config = dict(
    activation='swiglu',
    rope_fraction=1.0,
    decay_shape='linear',
    final_lr_fraction=0.0,
    batch_tokens=[32768, 65536],
    train_tokens=361300000,
)
Each number is 50 + 15 x the weight over its row's rms, rounded and kept within 0 to 99. Layers, rows and columns count from 0. The size before them is the row's rms in percent of the matrix's.

# layer 4 attention value, 128x256, rms 0.131, rows 0-108, columns 192-255
098:57 47 55 52 23 63 37 37 43 44 45 49 55 54 66 53 64 66 35 49 42 47 29 51 36 77 48 52 36 53 77 54 37 48 22 21 23 62 40 40 40 42 32 51 70 59 40 57 50 54 44 51 43 39 67 26 39 47 50 37 51 43 35 56
096:72 71 35 63 45 57 56 37 61 57 32 51 77 61 52 44 72 52 40 48 38 23 57 56 67 52 38 45 40 43 13 52 19 74 36 38 47 41 60 37 69 42 30 50 53 37 55 42 52 54 63 02 39 64 46 51 69 39 87 57 56 54 29 63
101:28 88 81 60 57 53 44 46 25 72 75 52 54 59 52 64 54 63 37 38 66 46 55 23 32 25 52 35 25 59 41 65 49 42 34 38 43 62 58 25 51 54 46 42 57 68 66 75 45 65 31 39 41 69 66 58 58 35 71 55 45 52 58 35
106:54 14 50 58 73 45 45 49 47 70 74 31 29 49 55 47 56 33 64 62 61 27 56 33 50 91 14 63 52 18 63 51 60 54 64 39 35 52 50 26 38 54 42 61 22 17 56 41 46 41 39 31 50 51 31 57 54 44 45 52 20 42 91 40
106:40 37 43 61 43 64 71 31 44 69 54 47 73 50 31 54 19 61 43 53 75 55 44 41 83 47 48 46 45 50 35 40 64 53 43 54 41 86 41 39 46 48 56 53 38 96 73 63 58 54 35 40 60 56 56 44 43 15 52 26 62 58 44 72
098:37 40 66 61 70 49 71 44 43 52 79 59 48 43 71 28 42 30 42 21 30 56 38 28 60 52 34 58 52 21 53 34 48 85 45 54 29 44 62 43 27 56 58 65 40 26 52 66 55 43 26 45 61 31 40 47 44 33 54 70 65 59 60 85
104:53 46 37 67 29 43 53 48 44 36 47 70 29 68 67 46 52 38 50 46 40 70 48 29 42 68 43 79 41 27 40 72 48 76 66 60 42 31 81 51 38 62 70 60 17 67 47 23 56 56 50 49 71 60 33 48 36 66 63 47 35 30 64 36
099:61 63 52 26 39 32 47 22 43 47 43 53 68 43 33 60 37 74 41 42 55 45 62 40 50 61 78 81 52 58 62 61 21 77 31 42 33 53 40 49 43 56 55 59 43 56 53 68 45 76 25 42 56 54 39 49 59 48 19 55 78 58 56 31
097:60 73 31 32 72 38 54 69 41 41 56 32 56 99 42 67 28 59 42 64 37 45 51 51 45 65 53 48 41 63 47 25 54 57 52 79 52 35 60 56 40 53 32 41 42 76 45 44 53 41 45 34 71 62 60 34 36 55 68 44 66 47 61 30
098:63 35 36 40 21 72 64 34 50 42 67 61 67 57 45 86 31 68 22 53 41 37 44 29 48 57 46 56 55 28 32 45 52 69 64 42 67 48 51 56 65 65 37 55 54 75 63 68 41 41 70 41 66 63 66 34 44 45 49 41 43 29 78 40
103:67 57 63 73 29 44 40 59 45 53 59 47 64 08 57 50 43 64 40 66 34 51 56 47 80 42 57 24 71 56 47 48 42 23 73 34 45 48 75 25 56 49 56 38 10 26 53 50 59 37 51 32 47 21 16 34 65 38 36 46 45 66 56 57
101:50 36 59 50 18 63 49 42 62 59 39 81 27 51 63 28 50 62 42 71 58 90 51 40 83 33 59 48 78 63 85 46 43 65 28 61 71 41 66 55 54 44 41 31 51 47 29 52 41 52 60 65 30 53 58 34 36 47 38 59 37 33 37 25
101:66 50 66 36 50 59 60 40 65 69 57 70 23 54 44 56 54 50 56 50 42 53 43 33 44 52 66 33 46 68 69 69 34 41 52 53 43 20 43 31 34 63 56 50 52 60 47 41 55 41 34 39 02 47 50 51 55 56 20 55 57 53 41 51
103:47 45 65 70 52 35 12 53 64 46 72 63 33 52 72 37 83 39 61 47 78 48 64 43 71 57 20 27 53 28 34 59 58 43 38 40 41 51 35 58 33 34 58 39 73 63 36 48 55 56 59 63 55 70 51 93 72 45 70 30 69 49 70 47
104:40 24 52 42 60 68 41 48 53 46 67 57 52 27 79 52 48 47 35 45 48 42 32 62 99 61 35 21 42 37 57 33 31 90 21 57 46 30 52 67 52 43 56 90 63 15 27 51 49 50 36 57 53 58 33 62 32 10 54 51 52 38 53 55
105:36 57 16 78 74 53 53 59 50 75 78 61 52 23 49 55 42 37 43 49 35 44 66 64 55 44 42 54 38 63 58 56 67 55 42 52 44 20 68 47 45 57 49 46 43 31 49 38 46 53 48 37 48 45 42 76 39 53 47 80 67 35 45 41
103:37 47 44 41 49 54 43 39 55 68 58 47 78 52 46 20 38 44 66 53 51 61 46 54 73 54 49 69 39 56 57 41 43 66 35 58 61 58 33 45 62 39 77 45 62 47 40 46 46 61 31 15 24 40 56 39 47 41 57 74 53 75 36 52
099:40 43 72 38 35 53 31 58 48 79 31 40 48 59 43 54 45 41 57 34 50 69 49 49 39 52 83 51 56 52 81 57 48 57 55 58 37 49 55 66 69 62 56 58 73 30 42 46 40 41 49 04 48 63 41 60 49 51 37 49 68 51 65 52
096:66 36 35 21 68 44 32 69 51 38 60 34 36 48 28 67 52 53 38 84 62 69 52 16 73 45 38 52 50 35 67 22 55 36 44 55 45 40 49 42 43 52 53 53 41 51 46 45 58 46 49 72 47 40 38 45 46 52 39 34 47 73 60 24
109:62 39 10 54 59 56 47 56 65 40 53 38 34 53 43 47 70 55 33 59 44 56 32 44 12 36 61 71 43 59 39 44 37 68 21 63 45 53 39 56 54 53 21 60 42 45 54 71 43 59 39 42 45 66 23 46 38 45 47 39 58 12 35 38
095:39 66 28 26 66 44 47 55 44 21 45 48 71 43 69 45 50 29 72 46 34 35 49 48 57 21 57 64 44 45 56 48 64 36 28 90 35 45 54 23 47 63 34 60 43 76 49 52 49 44 62 38 61 53 47 41 59 48 45 71 42 40 57 38
112:54 54 60 53 47 57 50 63 35 40 58 84 47 46 49 61 81 17 77 38 71 36 78 37 41 49 33 37 29 37 38 86 93 47 49 40 43 35 48 56 31 58 57 48 35 63 45 16 56 29 53 28 60 52 54 67 49 63 50 50 40 52 81 51
108:42 68 29 28 49 51 49 48 51 61 40 48 54 46 72 31 47 42 64 47 25 16 48 68 47 49 15 69 53 30 45 62 52 57 65 32 61 33 74 50 38 18 54 59 33 63 47 10 67 47 58 36 81 38 59 39 46 53 67 46 35 64 76 33
104:63 40 66 52 68 68 47 49 27 31 69 69 44 36 45 62 59 54 52 39 52 45 49 39 77 74 60 67 49 54 74 27 43 86 63 39 30 30 57 41 54 54 47 40 46 72 19 17 63 52 63 81 63 61 10 20 59 48 56 43 53 54 33 45
098:48 72 42 36 54 33 24 64 53 51 40 67 47 34 32 38 50 51 62 61 36 79 66 38 59 51 60 47 63 43 58 70 33 19 57 42 44 51 36 64 50 63 72 63 35 44 53 47 41 46 74 42 55 59 52 45 66 96 39 55 90 56 52 67
102:43 88 36 60 41 28 13 68 67 43 12 30 56 25 50 36 58 53 26 56 53 53 44 42 84 46 40 26 38 51 43 50 67 48 40 70 69 40 55 63 59 62 63 22 56 34 66 51 42 64 22 55 60 29 42 32 27 19 61 71 65 43 56 50
110:48 70 49 40 46 31 54 97 77 59 53 58 24 55 70 81 45 45 76 29 50 23 59 44 55 81 23 29 41 53 52 53 71 66 42 38 67 21 62 35 42 43 34 59 40 77 35 36 58 45 55 46 55 63 44 47 51 49 49 32 53 46 47 46
102:40 14 66 63 50 37 51 58 46 53 48 28 27 47 58 43 48 45 67 46 67 68 80 51 66 71 30 54 55 46 29 59 47 36 63 48 23 24 58 28 49 71 66 61 53 64 68 33 62 64 28 47 42 36 54 55 51 83 74 31 66 60 77 69
097:51 73 73 25 49 44 49 50 48 55 49 49 51 69 59 50 49 19 45 65 37 64 31 61 61 88 27 33 62 42 17 20 47 64 53 60 54 37 54 29 62 40 69 32 24 54 57 56 45 64 41 56 69 72 30 53 38 18 50 41 81 32 53 49
103:37 71 52 43 48 84 21 63 40 38 57 56 92 68 52 49 26 52 48 62 53 68 37 47 73 76 41 61 68 35 52 60 60 28 40 56 16 10 66 42 67 72 29 48 61 58 80 56 42 52 73 61 85 69 62 53 51 19 51 55 56 56 45 53
101:29 59 27 65 55 50 17 68 41 42 66 44 28 70 61 46 31 52 38 69 53 65 60 20 50 68 74 61 49 36 48 59 38 54 44 44 36 73 21 63 45 31 40 49 41 55 21 68 40 44 60 39 56 03 53 37 41 31 30 42 65 31 32 60
102:42 11 65 40 56 56 37 63 37 67 61 65 62 41 46 50 56 62 63 63 37 54 51 61 55 68 32 49 40 45 61 45 63 36 48 80 53 56 46 62 51 44 47 31 62 10 53 32 53 43 47 45 42 41 32 38 58 57 64 37 53 39 38 30
105:38 56 57 48 63 54 42 46 42 89 55 63 48 59 63 26 42 74 60 53 58 40 83 49 41 02 24 23 54 58 42 43 67 44 51 43 51 50 30 31 48 34 50 23 59 79 42 35 39 32 20 57 59 45 70 31 45 25 29 49 43 49 54 21
102:77 59 52 58 34 50 31 24 34 32 15 55 47 62 54 28 45 50 42 50 37 72 26 60 54 41 51 22 72 56 57 40 53 30 94 48 39 57 33 42 44 71 50 49 54 58 36 77 51 35 47 67 69 69 43 38 44 52 64 38 52 47 42 32
101:85 78 80 57 72 40 59 73 36 35 69 51 27 62 55 53 47 32 66 49 48 37 57 45 49 39 34 45 35 32 65 55 73 56 65 56 87 47 62 55 24 83 48 74 52 52 32 35 51 66 75 26 30 58 66 61 67 42 47 28 65 49 52 42
105:47 42 50 73 74 59 36 63 60 37 37 47 44 48 51 56 63 60 37 34 39 64 48 37 46 54 60 54 62 50 61 67 48 46 54 39 27 47 65 21 44 60 51 58 24 40 80 55 48 43 86 59 37 51 61 25 51 22 16 38 48 57 39 15
095:53 34 43 34 63 36 40 49 30 43 55 69 22 62 52 22 37 59 40 51 63 51 38 63 70 30 56 59 63 81 43 62 38 64 36 33 41 49 43 58 66 46 75 66 47 76 39 52 43 38 44 68 56 47 44 48 72 92 70 45 50 29 59 53
102:36 83 51 67 49 44 63 39 70 61 48 45 74 36 58 58 71 65 31 88 52 42 81 59 43 54 53 45 57 64 54 40 46 55 88 27 46 60 22 78 61 54 17 53 45 22 64 45 42 66 25 61 47 71 39 47 45 60 65 64 67 58 33 61
107:25 60 36 67 36 53 47 36 68 52 58 22 53 44 50 71 38 26 41 56 74 59 36 49 73 44 56 51 51 75 52 90 33 53 65 53 32 62 55 40 45 76 60 51 59 42 60 64 61 55 35 59 49 57 37 71 27 50 49 49 34 30 42 80
098:51 56 43 28 45 34 57 55 55 61 46 55 65 37 56 38 65 58 64 46 46 51 49 39 61 44 68 64 40 67 46 22 53 36 47 44 69 57 51 63 63 52 71 53 77 35 58 44 65 57 19 55 73 32 28 51 58 30 38 58 43 63 41 57
100:61 61 52 33 29 66 51 29 51 56 43 42 56 58 44 67 31 39 43 53 27 72 54 43 55 44 53 42 48 59 72 68 29 45 35 50 66 43 25 49 45 38 53 76 35 38 42 72 47 56 39 55 42 19 41 51 50 07 60 68 59 90 37 32
100:47 41 30 46 23 61 34 32 50 45 70 46 39 73 40 64 48 61 40 60 50 45 46 22 42 62 49 43 59 58 36 10 41 77 49 64 51 37 61 54 62 67 66 72 46 73 15 63 57 51 24 68 39 46 61 55 66 45 51 64 77 49 54 62
108:51 49 55 51 28 63 47 69 31 99 49 42 61 56 49 69 54 36 43 40 82 49 44 59 63 41 64 66 49 53 73 44 25 35 45 34 41 57 45 52 54 57 07 44 35 42 66 55 62 32 35 69 55 43 35 51 47 37 76 57 44 89 52 32
100:61 70 45 47 42 48 48 25 47 55 79 57 21 32 63 36 41 48 61 15 59 55 54 40 35 60 30 60 47 19 40 40 66 21 49 57 41 39 91 64 59 53 48 70 20 27 53 52 58 74 69 46 67 47 35 97 57 36 42 38 63 37 49 33
101:45 43 30 47 51 47 34 07 48 67 52 88 78 48 50 45 48 28 61 71 65 49 66 52 67 51 45 22 50 52 59 42 41 40 18 47 74 32 58 54 50 53 36 51 55 49 54 28 47 34 67 68 90 51 37 69 54 70 50 20 52 69 77 46
100:47 38 25 20 53 62 68 61 47 40 23 44 62 59 36 72 58 56 52 49 54 52 50 37 49 42 44 63 63 33 61 57 39 68 22 72 55 47 42 50 36 33 70 79 55 69 48 57 51 74 55 53 43 70 52 28 80 76 25 66 87 58 52 17
102:65 46 45 36 70 51 58 78 48 27 68 65 27 78 51 50 41 58 33 73 31 36 47 64 56 56 53 43 65 29 20 55 35 63 77 47 61 54 63 65 51 53 60 67 44 55 44 53 54 32 45 43 35 35 48 52 35 22 42 42 60 62 57 35
095:66 30 41 72 53 54 67 58 62 50 02 69 35 43 45 49 71 49 53 52 36 33 58 33 71 50 59 86 49 44 38 49 41 45 44 60 23 27 59 62 45 50 50 35 45 61 00 37 31 56 33 43 38 22 66 37 39 14 51 39 49 26 37 58
097:28 71 38 54 44 59 64 44 57 44 68 75 21 67 74 41 60 13 52 57 46 28 52 58 55 65 33 28 39 36 51 54 62 34 61 49 57 56 59 47 41 51 47 67 58 69 52 48 55 43 47 47 82 57 51 47 39 37 37 40 58 34 41 46
100:32 59 50 61 49 53 38 57 50 60 40 28 04 51 42 59 50 48 25 49 53 36 43 52 68 15 99 58 39 63 30 21 49 79 59 62 39 59 54 23 57 66 50 40 63 32 46 61 51 63 55 59 48 55 67 36 81 51 43 47 21 54 42 48
099:46 31 40 61 81 42 46 64 52 40 50 63 73 24 30 46 60 38 50 45 49 50 53 19 36 47 61 56 61 40 36 33 28 42 43 45 40 69 44 59 57 34 52 21 57 67 60 58 48 42 24 43 39 26 61 28 67 43 40 37 46 40 38 42
098:52 55 35 39 73 38 31 44 39 41 53 42 52 28 51 77 39 45 45 51 58 59 58 33 54 58 52 54 27 30 38 40 46 68 58 69 55 46 51 54 56 50 55 73 30 62 43 53 47 54 64 12 75 52 78 42 13 56 67 28 40 30 04 29
098:60 30 32 17 71 22 68 40 58 45 26 54 43 42 31 64 49 55 55 66 53 57 51 50 63 42 50 60 58 54 65 41 67 30 79 51 45 49 22 53 13 22 61 70 54 49 48 50 51 59 24 60 70 61 50 39 59 44 77 61 33 62 34 94
100:85 49 37 69 52 30 69 74 44 71 57 40 58 82 31 59 66 48 43 36 49 67 41 55 65 40 61 47 38 42 45 57 56 53 46 58 13 39 40 42 40 28 58 61 36 53 51 43 47 40 70 43 51 39 23 39 46 12 41 76 58 65 54 55
097:49 57 78 50 59 52 62 70 62 52 61 49 43 55 61 45 52 60 49 34 44 34 39 44 52 45 56 35 39 33 75 35 34 46 49 58 38 19 41 35 40 66 58 43 16 63 65 71 47 59 47 66 38 52 11 41 52 43 40 43 53 50 31 32
102:69 23 56 58 34 26 55 46 74 53 52 36 60 51 63 39 43 18 52 56 46 62 64 65 53 59 39 64 43 44 70 46 61 52 33 38 42 30 19 75 45 59 38 51 63 40 43 75 65 45 47 48 44 58 42 78 68 25 74 47 58 45 44 28
097:77 40 66 41 29 71 39 59 71 31 43 46 69 38 50 30 50 22 57 48 51 26 58 54 48 59 48 56 47 52 70 65 62 35 29 54 33 33 38 89 74 49 57 79 45 47 78 46 58 74 33 44 35 36 73 11 59 61 64 51 72 40 59 50
103:72 48 54 69 33 48 53 47 65 77 51 53 31 33 38 60 61 58 56 60 33 57 34 57 65 42 52 32 47 36 62 85 36 39 37 50 38 56 56 26 35 44 43 43 54 57 45 45 53 44 51 47 72 56 59 56 67 88 37 43 46 63 39 43
104:59 40 51 47 64 35 52 45 47 34 28 60 44 57 44 71 22 52 37 50 49 53 39 53 52 35 70 64 63 72 39 62 29 49 52 66 74 51 52 67 57 50 64 75 52 31 50 53 42 60 49 60 57 41 56 51 62 79 69 51 62 69 35 36
098:43 39 64 30 56 41 68 47 45 54 67 52 43 34 52 77 58 58 62 40 27 44 56 35 29 61 44 34 59 44 53 68 29 51 80 41 64 41 41 24 54 41 49 58 36 54 75 30 51 61 33 43 65 16 59 46 55 47 38 45 51 22 69 31
104:38 64 32 53 20 28 51 42 44 25 43 60 54 05 70 58 50 30 43 57 24 29 63 50 25 46 22 47 27 30 42 54 61 67 72 60 51 54 44 73 58 50 66 55 33 73 45 44 49 56 55 58 55 53 74 49 76 40 57 31 61 57 62 35
100:72 42 47 45 55 40 46 33 35 45 42 51 73 35 66 50 48 42 45 42 59 37 61 33 25 70 41 24 41 16 65 52 79 63 57 48 53 50 42 49 44 34 57 27 85 60 42 62 63 33 34 55 48 39 58 59 49 56 71 22 38 64 59 44
095:69 44 39 44 62 32 26 60 62 50 50 61 68 55 45 62 20 40 41 73 55 68 75 42 67 47 48 59 55 73 48 59 29 39 59 69 45 41 49 54 40 67 60 57 80 48 56 60 50 49 76 55 18 60 54 41 35 77 40 71 47 54 63 56
098:34 40 44 62 44 66 82 40 67 66 54 28 53 64 33 27 45 63 59 47 38 48 69 16 51 54 56 49 46 58 52 38 44 51 49 35 52 65 49 49 74 76 48 68 63 40 39 58 52 63 44 65 83 77 52 48 75 51 52 54 58 59 36 37
101:39 37 68 73 39 59 38 48 50 26 50 57 75 49 44 38 73 73 51 30 47 55 71 52 35 53 54 31 53 51 34 73 41 21 30 20 45 62 56 67 48 59 51 51 33 78 64 51 50 55 17 34 34 47 59 54 51 60 48 11 73 53 66 51
089:44 42 75 65 77 42 64 59 65 76 63 41 75 62 47 48 40 67 45 55 49 44 18 29 18 58 46 24 64 49 53 15 38 56 67 65 55 68 41 54 35 52 66 27 67 63 54 52 45 46 40 40 40 50 65 49 42 38 63 63 66 45 59 38
088:62 64 64 41 81 53 65 53 48 58 83 05 70 59 49 53 77 60 55 49 45 26 62 37 55 48 71 59 46 49 58 36 29 62 61 36 45 44 29 39 46 45 47 61 34 51 28 39 39 51 21 27 93 51 66 64 29 58 38 52 54 39 69 61
095:58 39 78 30 49 40 72 70 84 25 65 65 64 58 52 39 53 35 64 49 56 52 43 35 56 44 47 52 53 39 31 41 33 35 36 56 33 78 23 22 50 68 39 31 51 44 22 43 48 59 50 27 59 40 43 54 40 40 20 64 61 48 39 47
107:60 47 77 34 79 40 29 66 61 42 19 49 38 33 64 34 50 53 60 35 51 65 48 30 41 52 47 35 59 77 50 35 51 30 35 39 23 60 44 55 55 60 62 26 39 32 68 50 50 51 35 47 63 52 51 63 70 16 55 24 43 46 47 40
090:62 23 60 38 56 44 17 54 18 54 70 61 60 39 54 56 58 48 37 40 61 46 40 22 92 48 36 48 57 55 63 59 53 58 65 44 60 66 64 65 47 61 31 47 45 66 53 50 56 62 58 84 64 49 70 65 49 49 50 31 82 59 43 59
097:35 42 43 59 40 47 48 51 41 39 37 48 79 64 28 78 60 84 49 58 44 56 67 78 54 51 64 55 42 72 64 24 21 44 52 66 72 71 27 34 54 24 38 77 28 36 30 51 50 41 52 56 62 52 47 49 54 35 55 50 49 54 61 50
102:47 42 40 51 62 62 43 54 41 42 63 44 55 62 46 40 49 37 59 65 37 34 38 66 30 55 42 36 37 23 55 13 49 34 46 68 09 53 51 48 30 65 30 53 58 32 53 51 64 30 70 52 44 45 47 45 45 59 29 66 47 54 58 42
094:27 38 36 40 45 63 51 35 53 40 49 75 57 65 52 28 12 00 43 19 57 57 49 29 57 51 58 49 56 57 65 47 44 60 24 53 24 44 18 52 33 64 31 58 66 50 71 60 50 32 87 41 45 48 54 62 26 49 55 39 43 55 45 40
097:38 35 51 44 67 77 44 62 50 08 54 56 55 29 58 30 55 32 63 53 44 47 48 58 54 69 46 52 48 46 63 39 28 66 67 62 33 52 49 40 49 38 76 54 29 54 69 35 45 47 69 28 53 49 49 17 44 53 42 62 69 24 31 20
108:71 54 64 27 63 77 50 37 40 45 39 45 36 30 49 56 43 61 44 66 68 78 49 49 47 40 55 78 46 46 43 58 34 58 34 60 44 43 44 44 38 66 63 51 62 36 44 72 49 57 66 51 45 49 46 22 57 64 32 20 75 59 45 28
092:24 56 22 82 72 31 13 74 27 51 29 37 38 40 57 61 46 26 63 36 71 61 49 60 50 50 41 61 54 43 53 52 48 42 41 32 77 41 30 66 37 50 46 23 45 52 54 47 32 63 59 65 25 55 52 48 54 69 54 46 58 44 53 49
099:41 50 39 55 41 72 31 55 52 39 27 43 46 65 52 40 60 40 44 59 40 42 57 35 55 20 37 54 33 69 46 56 37 30 53 37 52 35 28 50 62 39 57 59 48 29 32 43 44 70 19 52 39 35 45 77 13 54 46 68 44 72 15 44
093:63 64 33 51 61 74 29 39 42 42 58 32 44 56 58 44 37 55 47 28 50 42 63 42 62 69 65 51 34 32 89 23 63 25 72 27 96 49 88 53 52 77 14 54 44 23 46 58 58 52 47 30 24 52 70 62 07 45 49 28 32 62 47 25
095:33 43 58 36 45 63 47 47 41 44 46 17 46 49 48 32 48 59 38 29 63 41 53 67 46 12 43 48 39 53 35 30 41 72 49 46 61 23 33 38 45 62 39 30 50 48 65 52 59 27 42 34 45 47 59 95 49 13 85 25 38 36 32 78
097:65 50 24 60 41 38 22 21 69 40 61 60 69 63 77 39 69 48 43 46 44 51 42 48 34 61 60 62 59 37 57 47 73 38 59 72 70 48 42 35 49 51 44 42 40 74 47 45 57 52 47 40 39 66 43 38 46 42 66 36 61 46 60 51
096:84 38 66 61 56 60 25 65 40 25 56 48 42 47 40 32 73 49 31 25 48 53 53 58 57 38 48 81 61 47 71 49 52 66 65 58 47 43 64 56 40 19 49 63 51 59 77 26 46 49 53 48 43 54 39 36 53 48 31 22 47 80 33 19
096:50 62 67 72 41 50 70 42 47 67 56 62 33 51 59 57 52 53 67 51 54 65 32 48 43 50 40 76 58 41 64 64 35 45 37 28 16 46 72 38 33 39 72 59 64 75 57 43 55 42 44 80 26 14 26 59 44 31 62 58 35 42 26 38
104:20 60 36 57 32 60 62 96 75 42 23 36 54 42 28 64 66 68 44 63 56 47 54 56 46 31 44 30 51 46 47 34 59 52 64 10 65 60 32 37 48 37 27 41 69 75 49 50 34 31 54 49 35 52 32 83 67 66 67 64 31 48 41 53
096:51 70 65 31 61 51 52 61 50 49 60 62 19 48 38 32 20 65 44 28 60 86 65 63 36 45 69 58 42 31 79 47 82 82 55 27 45 58 47 55 86 42 35 31 34 52 19 37 49 54 38 66 33 35 45 58 71 46 69 60 38 60 73 72
098:74 63 33 48 50 51 14 50 57 82 56 63 36 49 67 65 60 44 76 61 60 58 38 71 30 42 76 46 47 72 43 61 59 58 48 60 55 62 59 53 35 43 55 45 29 59 44 60 52 75 67 29 47 54 52 57 55 45 62 38 43 34 52 28
108:49 56 63 74 76 60 34 51 62 41 27 32 32 63 36 54 25 33 56 40 55 45 49 21 71 53 53 58 47 58 60 61 32 23 49 45 51 67 49 51 57 47 66 53 37 62 40 59 46 43 30 48 77 48 37 32 72 58 42 40 50 52 31 50
089:48 58 29 35 24 61 64 61 51 28 55 41 48 27 41 69 45 77 57 77 45 33 26 46 42 51 71 70 31 28 40 61 74 41 55 61 33 42 38 47 43 56 54 49 54 21 55 27 47 26 70 52 48 35 63 78 60 26 39 68 45 58 45 49
103:36 51 73 26 19 41 54 43 68 83 52 49 68 57 42 44 69 57 59 56 89 47 35 46 63 49 42 27 49 52 49 37 32 53 17 68 52 66 47 41 69 55 85 36 52 52 67 34 43 53 51 70 66 67 59 96 29 57 44 62 33 42 75 42
096:42 41 25 10 36 39 43 69 37 39 41 32 58 28 41 60 58 49 62 75 61 26 58 47 51 55 47 48 57 58 42 45 82 58 59 56 68 45 49 50 57 34 69 62 48 53 50 54 65 65 26 68 28 29 42 60 42 58 63 61 31 54 54 67
098:70 82 46 37 47 38 54 38 49 76 53 57 47 48 42 44 63 52 53 45 23 41 58 52 53 64 50 48 68 24 63 44 30 49 14 53 62 39 72 48 50 42 55 31 44 41 41 35 46 66 54 50 47 60 16 43 34 53 42 81 42 85 58 19
099:38 32 49 22 63 34 64 42 38 65 30 50 64 51 52 43 62 47 47 20 45 36 29 54 25 26 43 63 63 64 67 57 43 09 32 15 33 56 10 47 33 42 47 59 44 55 69 60 61 52 25 49 61 35 46 45 42 60 48 79 35 31 27 51
105:72 32 45 42 54 55 57 34 05 45 45 52 51 79 52 53 51 59 61 63 53 55 29 57 73 50 47 62 49 56 84 55 60 46 18 28 86 28 55 68 14 35 54 62 50 41 64 43 61 40 79 61 68 39 61 66 62 61 72 59 53 31 77 56
092:43 61 53 61 38 34 31 50 56 41 38 64 46 40 43 42 45 67 20 33 45 38 37 58 46 20 62 72 89 55 33 48 65 68 10 44 48 43 39 52 42 48 38 47 73 71 57 48 46 60 59 61 26 61 44 58 65 83 30 67 60 58 41 43
102:15 73 58 49 44 54 23 54 52 60 79 55 48 48 57 26 62 40 65 66 69 40 54 67 53 56 53 71 43 65 62 49 57 88 51 30 77 33 66 47 21 61 40 36 18 51 81 30 58 43 60 59 32 22 91 58 15 52 70 46 35 60 59 27
101:85 50 34 52 18 47 56 43 45 59 47 67 41 64 36 47 50 57 40 45 50 22 63 61 72 66 44 39 43 72 42 50 58 67 58 24 73 54 48 39 53 66 67 61 37 29 48 60 55 44 72 72 12 34 47 55 38 32 67 52 53 54 36 60
095:50 71 58 29 28 62 70 79 33 17 36 60 44 64 71 45 48 69 39 36 48 37 30 70 45 48 53 53 61 51 33 24 34 56 16 61 31 45 48 20 32 50 57 66 62 45 40 62 49 37 27 52 40 35 56 35 27 59 47 53 49 49 53 54
090:43 58 49 30 26 59 41 85 47 59 33 39 17 57 57 70 24 49 37 43 38 41 52 29 77 41 57 57 26 52 50 50 35 51 35 49 62 35 81 56 46 16 46 72 29 47 46 70 49 28 45 44 36 22 43 57 64 17 65 66 12 57 58 46
105:46 70 52 66 37 46 51 29 50 48 44 49 61 86 33 56 48 34 34 43 31 29 49 44 36 54 45 42 39 40 69 14 60 50 43 59 59 78 25 62 33 45 40 78 54 39 33 66 51 56 58 51 18 21 40 65 50 55 75 50 43 64 73 59
105:58 56 45 56 60 63 54 56 54 41 49 60 33 63 37 40 33 55 57 33 59 71 18 62 52 81 50 83 37 21 54 41 49 21 51 71 82 68 70 51 61 69 48 62 39 57 38 58 51 56 54 42 49 44 59 26 43 48 44 68 68 42 71 68
104:53 56 56 41 49 67 59 51 46 50 43 28 65 52 44 61 52 47 53 43 79 60 58 35 55 23 72 18 63 55 21 24 54 31 18 30 42 44 76 60 78 27 53 74 41 64 64 34 27 54 42 41 43 31 58 17 79 75 20 42 53 59 20 80
102:71 56 65 43 45 81 37 66 47 50 37 15 61 57 51 57 75 30 63 34 51 22 59 44 54 23 53 53 54 44 84 33 61 41 59 56 72 61 37 44 72 60 45 67 34 74 50 33 42 63 59 27 28 57 20 43 53 25 47 58 71 48 33 57
098:16 67 57 49 51 46 73 43 30 37 16 60 75 49 45 50 68 44 45 18 24 33 50 63 48 28 75 32 54 70 50 71 57 60 46 42 60 55 19 65 57 60 57 28 61 58 35 59 35 46 37 78 59 52 39 57 38 36 33 55 67 45 43 52
094:66 38 24 48 27 42 60 57 62 62 61 52 37 60 45 68 59 74 51 49 45 75 64 54 42 82 13 61 63 39 33 39 49 63 40 18 48 06 42 45 24 51 43 48 38 50 43 43 41 46 32 61 56 66 33 60 62 49 47 55 62 45 30 69
104:46 35 42 32 56 42 52 46 56 59 62 91 22 60 54 72 38 54 47 63 56 48 33 58 59 51 46 71 80 68 56 39 58 62 42 76 31 44 41 31 50 60 71 50 33 33 49 58 33 24 60 39 57 41 53 89 60 18 50 55 23 33 48 06
100:43 66 50 50 71 39 27 48 25 88 27 21 38 55 41 45 42 04 57 32 46 49 36 64 47 62 54 51 37 41 75 24 48 31 56 54 35 76 55 64 59 62 57 45 60 55 31 68 54 57 76 53 59 53 30 79 44 80 41 57 52 31 81 32
091:43 51 22 50 35 24 80 46 86 53 46 40 73 58 53 49 53 57 66 68 47 62 53 26 51 42 53 40 85 43 34 61 49 30 40 38 90 56 70 65 41 34 45 56 36 47 36 28 37 54 58 68 45 56 30 56 39 25 36 50 49 61 54 58
099:74 40 33 41 56 65 31 48 42 50 55 61 59 59 53 33 47 42 59 48 98 60 51 72 48 81 45 35 33 37 79 42 33 66 70 60 52 34 49 38 40 40 36 56 80 56 35 77 68 29 54 45 41 17 58 41 68 55 67 77 52 36 89 40
106:43 59 21 43 61 61 51 41 31 27 58 33 23 29 58 71 49 35 44 27 49 50 50 15 53 36 53 81 23 32 48 31 47 72 30 61 44 44 27 60 61 55 51 63 49 43 49 73 48 65 40 22 45 51 06 41 62 65 39 59 55 25 50 30
100:78 50 36 39 45 35 57 34 46 63 55 42 68 42 50 60 38 82 47 56 70 10 39 45 48 36 38 70 88 35 28 54 29 51 83 17 51 26 72 45 67 42 56 71 75 45 57 38 58 44 60 43 31 56 33 52 63 53 72 51 53 71 41 63